Weights of a small GPT-style language model, trained from scratch on English Wikipedia: 3 heads of 32, learned positions.
Each number is 128 + 24 x the weight over its row's rms, rounded and kept within 0 to 255. Layers, rows and columns count from 0. Numbers have three digits each. The size before them is the row's rms in percent of the matrix's.

# down: layer 5 MLP down (transposed), 384x64, rms 0.138, rows 19-118, columns 0-63
# up: layer 5 MLP up, 384x64, rms 0.149, rows 20-119, columns 0-63
down19 097:113115151074120123151124129114123132122103131137143163169145182146133143117123130102126129116121154083115066074086125079098103130158144105121133147126130155105110116145113110113103098103096132
up20 066:146101141092120116106119124125124130126168126143128170100131102131159104161137121119122151154107136138142070103179120195146116112161170167127138139100141118137152119138151138122065137118148142
down20 073:137089151108109111081121099110138129113149117113113166111121087123161105147120102105113137128106134137166077131166107160131110100117171175117129129075141126140137122130152133121070115104155116
up21 114:101130149138164087171110145156111133151113140113133140131114178171089133121140131077142134116126139139145135167104147104125110170123113097109138111134113141135108140170116102175179129119108085
down21 105:175116094126098175106158116107151158104145107134127116106141099099160115126111157170130141140133115115105171109144103146136141106117151149154123160108149114117135101109134171090069131156150152
up22 115:141147155153144138128152126109149091109114089097125133113194131084141120172142117142127141096089165128133104114112118128079166131137090152142112140137112110141101184135151110131098159131139147
down22 099:167124120079105151108084136146138156170108143134121112100090127193104117119135120121133111129144115127108159160110122126115105109091145116127122112103138135122167089107110149070132088134144096
up23 076:106159174126153124139153132105109097137099123147097152144118151121094145142150075162140134163109155113123128112095155097129138141181078165152111132157156124130118140145132109116162160110120092
down23 075:150158131138108119061126090123111059102138124116133086109142132091110115120111128135130117158095102137094143154141143150114139095152131138149098105174139114158136124092137103118168147137104145
up24 044:096088141115164160108197190150116147124125132176077133150126126132151153123150150128118136136103180149125117133132114118150097128166125117109105148145106117137087152133152116146126120105119141
down24 050:136134129108181167110157117114077125125162147127104118128091100123146132149103160135139137141086144121102169105097111157126163115104136083103119158130090139137146132112143148083119123092117088
up25 095:126105164125112146117145136144110187103145171139108133146140140126114170169140141135087136099132114121122097156152105124167114120069164137134120157133105145116122107123118149071097110148118088
down25 094:086117137114144128134159139127114177118114142103117110144162125127150162150131170150138114104110090141113099141084124107150127152086139126154143108114052156118101118130121171108097133139090131
up26 061:137119137130087135164145151146119105113125205119129144093159090095115157119112118129113130160127106165137144139164143156132137142160161151118139113127124155125147134189158143121096169150113149
down26 059:129156109142103133120135138128128117140114178115155120093154115092127169158117132108135128157112065171099168142125137157161150160108175131124144118147116131122106130152184133119136169144095141
up27 028:104075135118100086138124120114079119109132073100144134107097149146100072121153097100145155110126162136136112125128127153110079143167093144122113116131145103155117126130099121140118148101134092
down27 031:112112091106109115070111094126137123103116076094125077109136119105119114110111096111132128110083105107092130101150140138125113098092125091099115131120110121107138083096113150109162106118113107
up28 115:113069090122117136115151149122130128133128188193089151119168130101161130140130136124139129126123128098094118103133139138159097119139134108120126147146123155113076134153139105158106153180137147
down28 105:148135143120115109085143106086109095133121113130108128134081110085152097074134136179112099096072143145143113133115106116102114148128126108122110113089162117130092138153122160123150114149100110
up29 112:101179205152130153148131126151124127109150097107123154137097139154144134134093097141115097132115115097113116143132124111117111166102091116114122109146155091139081120129116092095115113134117083
down29 096:067106128126127107104143135188101091139123172153102136129118107133098118125097129126118102083115138126119112093140103107148121099139138135133067146148115178135097115107115163167117129124124150
up30 076:136127123099096152112096108079139115094118141113133135105178125110148118168095119108163129153132128139137130144088142150108146151144138121157122108084125135143167155117140136158116160191120181
down30 096:133119122152152106141149140138112113163135132138111171161088134149130111114135113126109105136139150126151081113158116098129117103100109142116154147181128152094093143161135104088141090078121073
up31 102:144117124108115107137143125134125116121135091104162170151170111154158078104121105145126100121142120169131144111140138154143111162176119112141128103090085114177157120088102134129099102095143154
down31 106:092092088138155114115147095092130122169107119142146138161168135148131110109109135124140115130115142182126111120115169121175151135154133120144181118139071165176151132132114133140158130116117126
up32 093:154138132094127138140130170135114116112152123156133137130107154111156147134134173121150143105157134162137161147099112151098113184134106145152078114089119141125131159125103169177108117112143182
down32 102:113123109096142159102078108130113110122161109132140088101101171097108126135097135118141098115142095174126122114132136167134142140087135145140115082080115118109149140114148180115139142080128132
up33 045:158124137117115126182105134146131143110135153125143147144128146149083133115148161134181122131192175140150160145098132142139099166150099147166116148108136120177107093116115148154122112147126147
down33 047:110112153092134152078151109128099148095131101085129104104137139142111160146106157097116113126105067124113120096123143141158127137103121096122117118149112186085138128113161112086158115114127120
up34 169:140144163110107180110153100122147112119118160090124143104072129142126153146156124091096134139142125146149132124123150134103144151161197118130108097088156153159143141113094114102122125142107101
down34 152:125121153134144127131162071148143113127156126115142115134126149153148149152138119163139145087142117107129131086108117166072156127165163120143116127102147119177122174117075093158154148141117133
up35 078:115147172147137086156162116083103148105130141124122110172144133132117145098134110176070129108120126099143135145144107095148121156133102126145119108137129115126057119123127107112139103085122094
down35 062:132152130189168102173161126090138145107142127125131117183154130131145130110106125127103147140129138104126124147155110111149131158113099135167149115118120136130050125104156105151144104168114145
up36 148:132124108134137131108147125119133096103137130168113113130166110143179130176135102136149104128114172093111132070137156136103106138140103120142154137091143120141110166131114107164115201129110105
down36 140:157172147143127134145107119128150127137085154127160097140100124111099088088147112130099091149141158130142131146162149095121151137073122148149100141092122084136144157112087150108095141139145144
up37 166:148112139092125131119135154161100145120116105134134171160148154108106139099127108111136125139106100128152124095131130146136089157116121100132106163157111146140149090116134132141106071040146142
down37 155:136135149124119118135119120148097125120147156133093109133118127147106157108128097142133107098126082132158161058122136138086124141143148139119108140122137111090154094136120104185101086081169147
up38 059:138160148145115147138181158169152126119152110119145171144183111129145112105118112167111123161152124136144114114164096117135097168126128164145113129107072125141149108140115126091085108104131141
down38 051:144123129130145111054175122109127151132135142122173069156149101112132092086101134087117148134130130116117113133115146150161126115099139109144119098077112116143130115160151107115145131170143138
up39 092:117130145063121124149118121125133129102128091082146162119131122106125113151154117117129130141147181122146091098096152149102111132148147159154145090102140088134138108112110156134067094108117158
down39 093:155137115074105108115122137105126123109136085109150149133097112129118136120145111098097103129142173114167112131110131166125123124119152167147149081077155105156175135136120166089118105108125154
up40 046:130110136122124107144141094091143119108118138133110158101127099126104112129112123167130120122142180111107125115095102131117111148122138166132123145101098100129075184111135127125063178112118079
down40 065:148123130151151139142138122139188168144132165135138170144147160157150159146159145168149135133146147119158136117107141151129151148154145157163162168133152166153139161144149177148126145145130103
up41 065:172134178132124118173155134124077139106089138121136142140136130133129130171127108168148127091146117095137123164131134092099111147155102153141115090138154137147127159167075092119130152117138140
down41 066:145166131164157122161124135133154124120126118077151094155161138120160155173124096153132154104120128124121141164114117126124141161143108150174152119100124157158172148121092119118191146116118137
up42 060:153127134134121089157105124112154102110076156135120115118130101115106119122131156160133128082156141117112152141109090099127108149138053158150083117119118121120102150125130123139057126124130102
down42 054:157135138116137128152111151086191140143095152145118157132099148148156174107146130159135123105153104089121123101078124116130130169112117148147156107151115173134131142148165124129073116122138122
up43 084:143130138102115118148150108142092133083125106116088152131182094084126126102094141139105138121128180142098124101150101090121119106145108125150074137110106078124128123102136159121110146157139147
down43 078:103147123092137140116159158141117177146101125111088148155123078105120161096108152133122091181084106168115125149143118129130113099116163109098103138114106134121115115084170154123139126134127138
up44 074:099127114110115124112118169145102168103115132137191106131121127115135161141166124147109157091109110137149156139173128143070097097168131164109122116127162114127151156154110122137148133112122169
down44 077:124138127126128181106135146192116172135145145136156094146110148165114142134151125138127122080088109128132146142153118151107077147132120159123107137132168135137139122158115114136176112076102151
up45 073:135129123128112092175093113116092119123134106098130128160142152157103099141108138120153127103164148101065102096089135089148072162126079143134108114148129112118098125139101121145136109128127114
down45 077:145154173139155179144124098117135141119136129125137132098130096107150129140133166147132147147114102129173191155141125147166148135107147077147124167128107137166168130128166112149137168148133124
up46 128:107139120139126106119159168153155133133143125119121103149177109070127115099126132149096154081087160148152102136186098129142109106146130154144098138119129161101140115115104138161109136105115167
down46 121:126163142127116096123121139153105149136151134096119097135152104124122107123095126132093099149120154168146146152150098074095132138077150146143097120130121192127124102124113147160074157134120149
up47 056:133114151083120101153158115104135142116150108140157174118116142147129185122158145097125166155084166137145100151090178112100163129161147120136130145136170137149153145135146138113103107122129127
down47 066:104116109115083127081099102115098113130147099110111116120132070132137082126120111116086131104119068100081126121110109163105127112131126104086108116111085107110106124094146119135128127103141128
up48 064:157140158143124152117146164133137100105090151146109149143156121151133133133154085159121126165133111151128128130193107124152106158139144155111104160098155157142169143139171107123075142127133102
down48 073:152142123137114136121128117107142099144106112119137140150158153138133134167171119132122167152141123167136120127147103127152118088156177181126128172154153170132185123153181132102095132136110126
up49 115:098127150131115104114153106165126158095133093132136147147161124169161126165145118145128097170154128129111095102134108116092086147118103149091087162089107159172137145137128112131093129129134110
down49 128:123133152119142127114151101142125138163148115115138129160125120187137166169121130152123109152133132147143096112110105114104085138085118167111106179114134175170145129109100111093116109118115078
up50 121:139109136127126097177140129104134084148127115126162089162141080109147080136139132150124138086117170146127121116105107113128147104170104139167111123147126076116104174142133163124100138122149136
down50 117:191116090079145136125114116134124118130126121117134102161097113087086068143124109137144103104145072145116149134090109116164111110126106101149132130153118085098118134115153129116104107122138139
up51 111:136162125150131113153135128142131132129085150109078067136095129129116126121129101124134096119098127137120165158123120089123101155133067122110080104111111140115094139137089128182145100114142107
down51 081:121108135098116146094105110114088098103165102127141181106186142142139109123118179145132134137132156120137106103129106155149158087114160124125153122125137090112117120143146123080105157144086148
up52 123:131112131103098115187109081107101147099106093118117162129114170136123112138099143071159160120148106158161150140093150110096141144140133143130117142137121146167122094131112140088121127088138132
down52 117:178192147137125117144111104134132141126156148118159118105146162097122149142108128165116146137149134100113113124103097115157124129147130117126117067131140074116140105141133162193115092135119110
up53 051:106145170124112104153130155113112143129083137113151139129147133156120104097118126159116108149127120126134115107116081109114105175165101112126121076112080088123076125135096101093120096096129124
down53 055:122141140141166132104127172121130148160164141130144154154185148151154145107127119131120169156091169156153125126147103158146129131158170116170171103124136128151141134140137103135168125113169103
up54 167:077128131108116144134154170080128121129097129155129089135100077154150146091150161117109123119140160158137114125144144121087134086184146107104126115124133115141134165114129116160101135103122163
down54 163:125134123116137163106181135087117132118111186180110084154154098155118112134143148131098138134130147130121129145136150121074149140149123128119103133139154101090113151131145123196111108101119110
up55 156:137120143105166134131155076124097139120156099141114157173133149139126147156128093156120103148128133089152120095154104134120119158092119105134106126086088122147078170132169130120119134124167156
down55 151:103128116136124136161133104163097110170116088139120139162092142109111196138170127098146122133153157079163153102148108109128142142089122166138094094108110119141148134151126129111143141121160134
up56 134:122143160158126143148102087136139112126119108107132167137094158119094117136120113137082117098137094144176155151106123153110122168144092150119120157108145116164116129112088108113156088110134073
down56 121:095099135116131125132180136124156096161144152179122124156188098106140142090117137082138121127153104145127128097103124135121199102164122148116141134100141140135130129109161128163130137142136106
up57 056:126115176119125103139113150152111136100131135119099137150174093101127149132128112142123099105128125139104097114204114129141103148141121126145080130103141116162163127126127142145088148140169188
down57 060:166150189118106138091103144093142132128116085110118131133136095101131145107129101106125121131117108159152091128168117159143080158110174135142134090086090131120130117147138140161112113138133160
up58 087:138112161079131166063140128125145147137156126155142172131144157181140160122152117129097122133141140126121116123170108154140137140110213128141131114133174134126141129138116118124092130140136144
down58 085:114130128181188123136156146154108114126131135114116160129094115102136119135096143152118124152128136093123143085103134131168184098162122143141106113129125156111132156149117071162103168147117116
up59 043:106132146102098119113206159117126149094154121140127142137146116110147169093162123154090137107107117147111109122143098109193136108122141129131177128134125109096128120099130113109079136131152133
down59 044:133137113135099124105123125120123125115093147110093099119101131124143118109112116104127104124082109131156119101125102087108110095100100093094086120135109170128110099100063134085120096107147090
up60 075:119063104092093113107144109121133104105114133136158127080132130123146141119143127090128144147089099122116076150083143133118118103151172127105150108110095169102157102148119118132088118141119118
down60 072:134166145169160175141142101128132113132142129114135090108115110130136116161104153112138091162149137123091149156133160127168156168109111098137131111140094098141141154093173154126144176101130141
up61 116:158132126097135119169166134143133135105154139110116152172140118091125138094081091134098139161105100128167097101173114161115098114145115142112131149140109116119149121150161127130114139086177154
down61 105:141148132105098106153147099127142178110112123107128153130156138082163097120134097133110133152114113141130107054116135125157132099176129116134106173120116121114131113128145143143119150124189171
up62 120:138100076098093120123115125197125156102113125135127160123167139118114126141137122114169143136174109126096164141134119136143107151143135136118062136120163134107130107138120163161095117135157158
down62 125:103121125092100170089120134140134142105129109131135112144171103114134107153180100149161151141129117127143127110142098112116119147168084142123071114106098098106121107131112162176113112098103104
up63 129:149149129139131103138184150190109136142146142108122146145141134114142160112099152149116091106118126124121120079143101133154079154114144125131100163163093145100136103104128139147102098084156149
down63 103:124113126123118147104097146116113167139125121088116140095130121131123125151094153120082130122113068142120132153169177133113147108117089133116096152162061100127169152125128109129155165122138119
up64 168:112148170135113101156119114117138152123108153103122082136080110153079152114143115130088136123167100137155152148166139097145116139113149141131124126106144128138137086118105140067105084139126091
down64 152:132165148116121133138108109113126122127139125091147103140098120151147144127125123159120110084146171141141090179136106115113145126097134144113110117129081059094141080128111152076093149124131130
up65 104:146111145131146144135162142148127155110163161137114163159138128153123143134105132145122097119141131124104091110183121137176099136082181098104140153135131122106120129143148084128099139161176162
down65 103:136108128145156144141172115125147123128126108122107101092133134138188142129109095172106096125099163145124095132158124085176152119117141153099127089123096126098124170082101150124137125145153130
up66 045:112098124096091100093136142102109128097125125136087154135179123099088116102122089127088112163105154134145097098142093128146072135112138111133124118090132126133141110125126094117080147135096127
down66 055:088106095094120103122091117097127107116084111112120090113107111121084111116107084094086118118120109108121123097093104104102101120099091111155123120130113112125118122104107123083116097119087112
up67 067:134118143123114119144144135111120115136089179134153171112105170134137163162150152120159185140156112112111170158097127149103148136147145166144133144133169164136108154146130116147087150131131089
down67 059:150148136137115134146131137139148146112139137126140155154094190109112144160163173174168137100157079124160130147146132130098152129135150145146148185116173120119142142152147158144098126135107124
up68 052:129106144119103126114165102115120144137162103146159199108139171150145117153141101134148171157105140142123120115112131179137121112150156155133162153128153110155142150131164144101105156141170103
down68 041:118142129159163149120105153147174157153150108133179084131173150151154149165149122130155133160128132139154152162157162124154148119125129122115123146143172153136153113104134165172159127154124133
up69 144:120108107097094139124127102177101152134150156115095137141151134084112151090118141124132111128128125178140148132161106136151112146103153126107103139142170175138172072132105151132124114161150152
down69 129:145127142181148125115124114118177108127134125139153115111145095167150119186139149112125137195130129126117149141136139140130153110150148156155143117131104107150133184130168136125115165158182123
up70 090:097128152131152122171170155129117158115127128153106146170111149149136146085156093155098099125174158116110111127133075124179105154129129113149161133149093124138105130151150118166139145138142116
down70 097:103114128148145114178144138118141151129086144138105157181104156147164176094165120152117140120192150123155122105133116118147135157118129110150124133173102144107126125155154127166142114154152117
up71 034:085125121102101095118156142107117129094124077129112152119126091112118119092139053142111139111111128151127109091142087124103110113139114120138138119087123088114122118136120105095072100103122145
down71 037:131140138146135169095129110140121126144162138118160072111168111125133121156126154103141126144103112127109184133128159156188127116111133116117107139149122128140143107097157144145202159127163140
up72 069:133093145140099118164126183150112106114128134160152153087103162131138174115150153145169141076159101148109171136145161138156097153141148095126145111123123128111090144138128119157135128115152142
down72 067:122127127135094137134117159085107109113138106121147045117124147092130160100132134104139135105113094165136106124127142129117129116134158071117125085139091145095104131104137096153138139077133146
up73 108:124106146098122092151178112111147124158149084094144139115101154143125162113149153138125159151074164155144127158178123110136128122126185129120142110141153103134137144119118110152117149082121150
down73 106:138136113131139110128137092106198117132131091136152131091104119110110130121139163183157140100080108104145155139162091120137153124112145093133153158104143119145118147105163136144116143097152168
up74 146:122130139109099102148115111103141107121106122082125115155119135109151166147162147120162140118095133164130134140095143106072125136187094091093091096149144111108130157146119115167134152096118138
down74 133:176133090113151110131147124114093133152134112139138163137142142138131097125099148161147141127169140129108114176127123132131155098053141128144176150117137114116176112168124103129097168118139120
up75 032:118089133109079109114172131103106121106152082099142162088100163123104152100142125118137145144075133135130102126114133163137095110142134167137143107139138098111149111082109135119076125111143126
down75 029:098077119129171136080105133121135136108123083080147061146154123131133095135113101100163116144105092126133113117139126129108129135104131097111092104118119128147148089107098129102173128123125137
up76 119:114162144178144139155128144158156131109134127132117113149159118103122121159140165182116139114161150148144125153192141131163116141158124164155102146118161088134102155150148117105133159161150119
down76 098:140132131110130123146104103147133123177108178128106128114141119124095095113105148127141101102135142194111127148176160133175140116141149124102098120133117096128080092167155127127125122152134081
up77 046:134087124131126103137138140158122186132155177153159155144166162147139152142152107138157141154113133132115100140155114107158116149123114150115153140162129169121133127168148127145110152165189150
down77 051:132134124136125167129123123151130099128124097116141064115144103112131116140109178127118109131133091149114168130120169149142157132138143089102076114124114110167135139080136142191173140131130148
up78 082:100122143107117097171179139072135112116130146126144190140178121119153126115134089168094128152135157139146109105091147137107135152161125145138143148086152136129129132156163123111107133123142154
down78 093:135140117093126123166165116109143126133088151129128196148150157135148137114129101131132116145144144117137114091079119100118124171165157126158140159085152164119125142169175142110106117137111112
up79 074:126124118125109101142154145168158096112115139085120146122179093083145123143127145124140143130152128112152118158158116111128092121154114120126073117128120139119148125117133127175063148137117192
down79 068:114108102110116115120093178081118065102119140139138086117126108127142102118136116122115094143132098131137166110165075120105119144101109163125099068101103122100112125137136130136111131129097131
up80 135:093154155155129118160122143057132104138115101127174141127124158121153114115132131111118159115119150113139122122084114110119118126186081182149136085128120127143095141121139116096140134090113103
down80 125:084130151117136147143162148123147144170119132120145131115122148149142130123126138105109166128157111136168123114103112111098164137156137157185081107151123122084132078099136075143092129151126150
up81 087:174111107098120143117175125163129136110138157125110141147133162117132178156118115121137113166119144120087128122154144146141124154130171123173102122136165180099152148131124155151076126128145164
down81 078:144115108095154109123126154124119129127119140141139115068153130136137104130140122170152129175123161084126136126148132144119170097144112142135149102158128117120121114097193095098136122061154141
up82 043:093181164138109138122139096135098109088128116122107138087103117147106093163131115156109102111144144131107161135111112102111100149149129125119136103096148092147095159107090106075102153143119118
down82 044:128191152149131138120152145153165142121122177130119113143144142153172174156124145161155132148120152148135151138146109120120136169165150153115119133150165168129110116101124158135170156147160155
up83 167:128108127128156108144148148080134133154145138148151102152091144147100152075184093149085125125108112122149104134117128151156149111119146147140192144141128136119129107133149128102167115083129096
down83 140:132149151121105159122112134186102142110114138136131121078142102139122110148101171123137134125142146137086164142136141122125102150146112104111052098119120101145127132103083133170092143163134142
up84 072:144138165125121110172163140129137096100087130093122140162108140133116135113151111148124110111176147142125127140145116090109083135179057161128087135117149137106122150142096112146119113102117115
down84 076:147155132135120108151166133132158065150069150124125151152084133112154173125135120177134117129167121150137102128147121089109150149184134148138117151116144156127151145151122112149142098121112140
up85 118:153119095125082129143153126170133099111108173089141133121120117138146175161138112101116172122129116169121160142142131123106140132152164138122079095085152156129140163115092124155117128159120150
down85 110:153184118145108115135156116148141116111130175098129099103103125157151156157134117132109151121114098136121175131120134119069145147129181148138115127077130152139131189111125135093142127153138114
up86 141:126091120114111132096158135156128110109154139141127134151085098133080173120147100108132139117116153142188134149122133060156095150130136151110118153135120108132134097120093107076128095123118134
down86 133:156100132140132133122096148129118130088159125163136172155128141139099096075136127105139143164124126108134129113100166121181080144123070089109110141141118147090133130117105106136142114158097140
up87 086:137127182100127147071140092114104138118136087133095144114102088148129117128112131129077154127138147125079085111123145116130091153151133108101116126076136104111132159144140129103104149111140098
down87 105:143128174116121189093159109116121171116145129136138130144143092142158151151100166087082146147104141151125137157149142142118135121096153135104147157097121145129115126151112108118115181159158112
up88 100:142134136118128143103164114100132143134117168120130129123081152138136149126105109132095131166131091136126092171155143092144136165093128123151117148094194170151091111090119094140124106118157122
down88 101:152143102139142123123146143158132145145123099081137116133104152136112152114170115128095151141154088102139104149141098152161113131101112123171117134143185103115136090138151129146138076102186116
up89 051:140126159097115129108191130094135139130125151154119160129094152151136161129143116132085134143128114092095120125121152146176129120114145090131131118075165145147112182115138115110097142119157084
down89 051:134142099152093110125092108123130111139094092087094093107111127106149108152132120110136119153100079100115101158118116134111113061078091125148139116111115112122161141100109128104114124105100110
up90 086:108146166174142132130162156110142106116100130125142117125139110161151114120184076161104123129143148133155121131143079101111138132169063144148125114114134120149121167117116083107121141105130109
down90 083:102125135182136159097121099090107112130120117118145152135140139194144107125159095122121181177131157111133112111124113112097126109168086126150148115117133158130132117092113091093123127135118102
up91 110:135128174124108143118182084130157138104109122135147171097107072129120142127092072134148119154121135099136113130155141125123107115126075147085126108098123138103141120090101144135100123129157122
down91 123:160112133123115137118190080150151125106126127163155160119106104145158133164129102143160096153127131115151103141170154113151104123102083130086143124103160142083152128126122116133135127157164152
up92 090:144103136126145109135149178103139121123093092159152135124127143156181128110134159129121137115107151130117086115115131092122134140187080101140105135161127125097136174128153104154088113098146158
down92 083:108128138147140145143141094124127125153150133210095134108100111156176123099086159152140166100116143097138123152139123158154128121117073138128181127108126123132135174107124129120129109141116146
up93 111:110139167143127117162113118154124131115171130125126152167182139089106094096131142114153135131132152152121106103154152128144083130151103114141107140168080091170123108112122170142130100120149158
down93 105:111103140165135134161107111108112160082135125089102142116109174128110101172127106096138151150132074122087151168133146121126122165085101139131149126139111112147118118163137120113179133158123136
up94 124:126166132127101100197111118114109114163090119120151130144103139161087115131142144114142145104171118139159160151106140116109142125155101174137118153126152100135129091114103154103136109084158104
down94 108:138144141143142163147111101083124150101140136082158130119095141120139127068119125133125139157124172133095161165119077110128135123077158132118143103147130129139105091140158157144138123134087093
up95 080:096151181123135152123152166104107151132145092158145131133122120135148087145114175155116136129134158144162143112153136115100136119157145160127124161127154090142127158117129126067100143071111116
down95 093:140126149114111178110094109100082132102118103105142109100109163120144059142128137124132103143097107115131115085152150136132099103140121132106104140120157104156104111119128111069120119078133121
up96 099:126123098141090090122133110127146161072131112142088187130156115100104138099117096169137106133135144133107116135133093107130088126126084140103133100106128073147111111123113117135132146170139157
down96 082:133163126117109102133139106116192185119144134111105185159146112144142150103142116177134092115144181153148107160121122084109104126108114147105124118144123120135118138137118096125099105158144114
up97 088:147132130089107116110161139089118153111121170121114159133103133128091144105129053142131120120114111151138118152171108138163150148090104186136154162103149150108116101134095117128123115139112147
down97 104:157127112109100105128123165100130128141073149111091129137075117132122143108113087133149115088118122128159119125144090132128158150119103145148090148134142111096109132127080089148072099140143158
up98 105:099144128112106119105153123170111131123131086101112168171079156125127133147137098103107157138098117113074110156140104085131105151160107156124118104148161151120137107115119097110105105141142171
down98 130:107139122119138118116122108134119140114154085103116183163101185146118110133120116107123121152102142092100106148121113135118106142185103114132140089139174152118152076155137098115093106141105140
up99 143:098135103095128120145128112149114131121172142137138129172137122147081152076127135123116125126167134175132131121165097116171078125096161151073159172106147118124142109140101115120141127132128141
down99 129:155094105097110070132158132144115133138104127168106125187128129124119080126138101120125144129145147150131129140189144118115110116102178123115122123140134107112130108109099115123200132137160139
up100 151:150118129133136108116164145102123138096129136156100158125171107113166124123108147164127128113141135113090121034143121141154132113152116121120155122128112102095114139135177142130080120088135153
down100 155:111114096137136119132133141126130115119144155174103144096102103150123136095110096145083134111083127084124116111145099135157158096136153126094111162120127129103149141178159154083100090103152128
up101 099:123086103084135122098143166148133133142128161143137139135112118104134189100154112099108113099123118124157094140180116143149103151105156126138116152136141128107190089106105138147108117088146117
down101 099:077079123111159119168124179135150163150134088116114146110131114141138150139174132139108134083094116124166122118080091123160118136126108112122116158123127139129115077131143101155128107117114155
up102 061:120126167112126151103179171111125155092152131165122147144159138160160143100125156140104153160133170164118102122176125136138119137149148104116175122148143132154139162180120119124131131137140160
down102 054:089133165131106147103096148142135151075130128139115123096112110132126091099095160088138112114136121144109133100124083119175113124138110103095126105126135092127127140156089087122140082110157164
up103 116:134137156160103118128145141089147116096106120127128154137134137122104117177137133137104121110136150119111141149096149119091131146171132066159160140117153136122113204142164124094080151127119126
down103 115:121142094126118124124141135094127129131143140129109186142109153136122107134133133103149109140126152121072132178103140097115107204152167066128170104109116127121150128144129122098133125115110096
up104 138:155156140169113095169107124110113113112117084124125156127132160148102097125136152135177169122114123120139145132082116101088109092168109153149121128150109087141120116121130120173114118106133176
down104 135:203141116130133134177132100139133151125142151099145147122138134134107108131130109096166111141147151101127116185119118159135121162100145101104145142123154127179182094142138112124115104158144107
up105 115:093093123115104098173113133142136112119120130124130145101142128106119131131122151131173164138162143167159134142125142142097137134157135124090088118135132115175142116136077137148134138155119214
down105 109:098111109102086126115140119122121132103131107113140102098148116121114134128133120111122159124145094169137156122126149136110164088138142114129083174108166155138155129091082129161148145190104172
up106 086:134138179122138142132163096125133169100126111081116168136098134128097130129167084117080122128166151134157080109181112085137105158117128108127118129107133098115113106125117140111102109133117107
down106 084:106144159132112109095121115104151133122140129086130180165128155119141129128149108096097107122134179130174090122160109095096136107139105163123160121111130092122107162160096119142109157123086124
up107 054:147066108079097122110134131122102141119120145106144097101063123135136133119153104114125139116107092129108123157113109141108122118109146139098143119095124182086139119111102119114079081114122145
down107 057:119138139144138154096099108128118081128137144093116100105160087128078120106085133109123115133098132118106161132137150104157126116101103092134095063117103084133138101111151125154137163140126109
up108 114:128179145122131149122156150110146098117157106102121137145161132114120119101158088156075099150126171125168128119180086120145109116127158159172132100101110113113151117099125125142102135114110152
down108 100:103131093132145073089116102090143107144144125105149103137113158126116129131131104125115150143127123059091159145142160136106131105128120156144145125097127109133113098083071134087137157141117111
up109 118:098142148125137138166137112102124143126109074131105121122100091149146112105128124163100159115179119122126140107071150122125147162171081145098094151093128131130085155147141102103147123138123137
down109 114:137149131087161103151147141137113136153155095100124152111172151140081122128139140153178130113147098146125160104102172149123133083153117121151159120146144150105111080145139131094120164140096129
up110 063:136092126091121117123186094158139137143124122166151144111097117190139132124149100147078119090152111117124129167122139143146140139118157139136166160086141157111140136142142141087104105147098124
down110 076:102090106116136162130105101120085110100137136070110105098121139090126118133135141065140138151096075142091136141133160130144139117122119106120134124130110083092134094128175119140130153145131104
up111 055:099126137121116098128132150142099143114152110150155180130158105135110062127105134122125160153150132180131079117149125152125106101158137144130128136090115105158154104169130118088101148131119166
down111 051:137136127106098134090134134156103138150154117131138182131147113128112062171097149114108131146125137146133117098128117162151127088130156099146129157089119145158133092146133129058090129126141134
up112 165:133157144129137116122160116129151088145105131163111108137146107102157103157111152180138145101103155159092125100134133133112133094178135146130159139119121083112130188141152095119100133088153138
down112 170:150173165139130098168089114134156090119133160119140112141137161163106096127126101142093170151126147159095127145116116142094106093126141128106111157142139127168163150148094147091111101135149136
up113 110:149100117104134124144142107170126112064092148101123145130116125105152151176132131136137121144127128125098094114133132122156114147118145073094137083090156167103149155128112109157114168164121140
down113 093:165145116121157153157145079113125076121134126103133122136122160148174103078138081166130115131135152117088106128120123108107121107163116092108127092107080137111099153107121119154126125116115099
up114 102:076177141136135105124143142155104156121139103075099115147109123154147137081123149151098115130140125132123078150170102124166114133131120161151111135141121102118105105097103106098110105092162140
down114 086:085137115143142079100109138142116125138120122113127088128118146163140158086106171136137118135120164120129077178142088136146108126150112120145104117145148118084095099092121113112142133108173163
up115 125:123114146121107135160146138121114151116146115159141131146137142152079139105194138122116161092142111122170111155151140112162096113149150119098114137158131157166115085120119151097127091101126181
down115 137:126135162109091134128129109127137139070127104133141122159128134172106126158188118117116133100136123089163117178148163136119103125118145105122106138127096162168116102125114159119103098121089169
up116 102:123121116100081123137141177127133151128086196119099089109105099086138169118155130119109102094125129124139118172123121131121125118123124179099143117138125141144121146130077144121098151144092141
down116 096:120132091112097130128131137126146153112095187111100109113099117096175123161151128116108071117122119104132116153123103124143115112104106157094143119128091113160093157144078125126093152139105155
up117 098:126119117107137095140102083120123117117140152170107153152141166169145114132102056156119105114114130111108133110126110107129115158143063139165109155148119120138099119145121088116142141139172117
down117 091:139139111142155108117162138112105135126113120133158110133143106084113074105091136140162085175132136124111131119106154106153147154122111123179144138132111168160105185171134128141148150106158125
up118 092:135137140099122096143155153149135118122137169179107125149145106102127132104152144142086147121138125122123137102160107165166113111124161159131140168125112152106153116153189112102079146103103097
down118 088:096131121105121086109137108119143148145123150138095128142139130117130158106153152135104158128104148103117114095106119119142140095108115120146146176141119175113142119160175183073088100133112085
up119 120:091135149147117122137158126122157095126124090139110167129108122171120146079178123146090123146163201149149123161128133129104104143162156123122163137117149117140162146106130114139112152120096114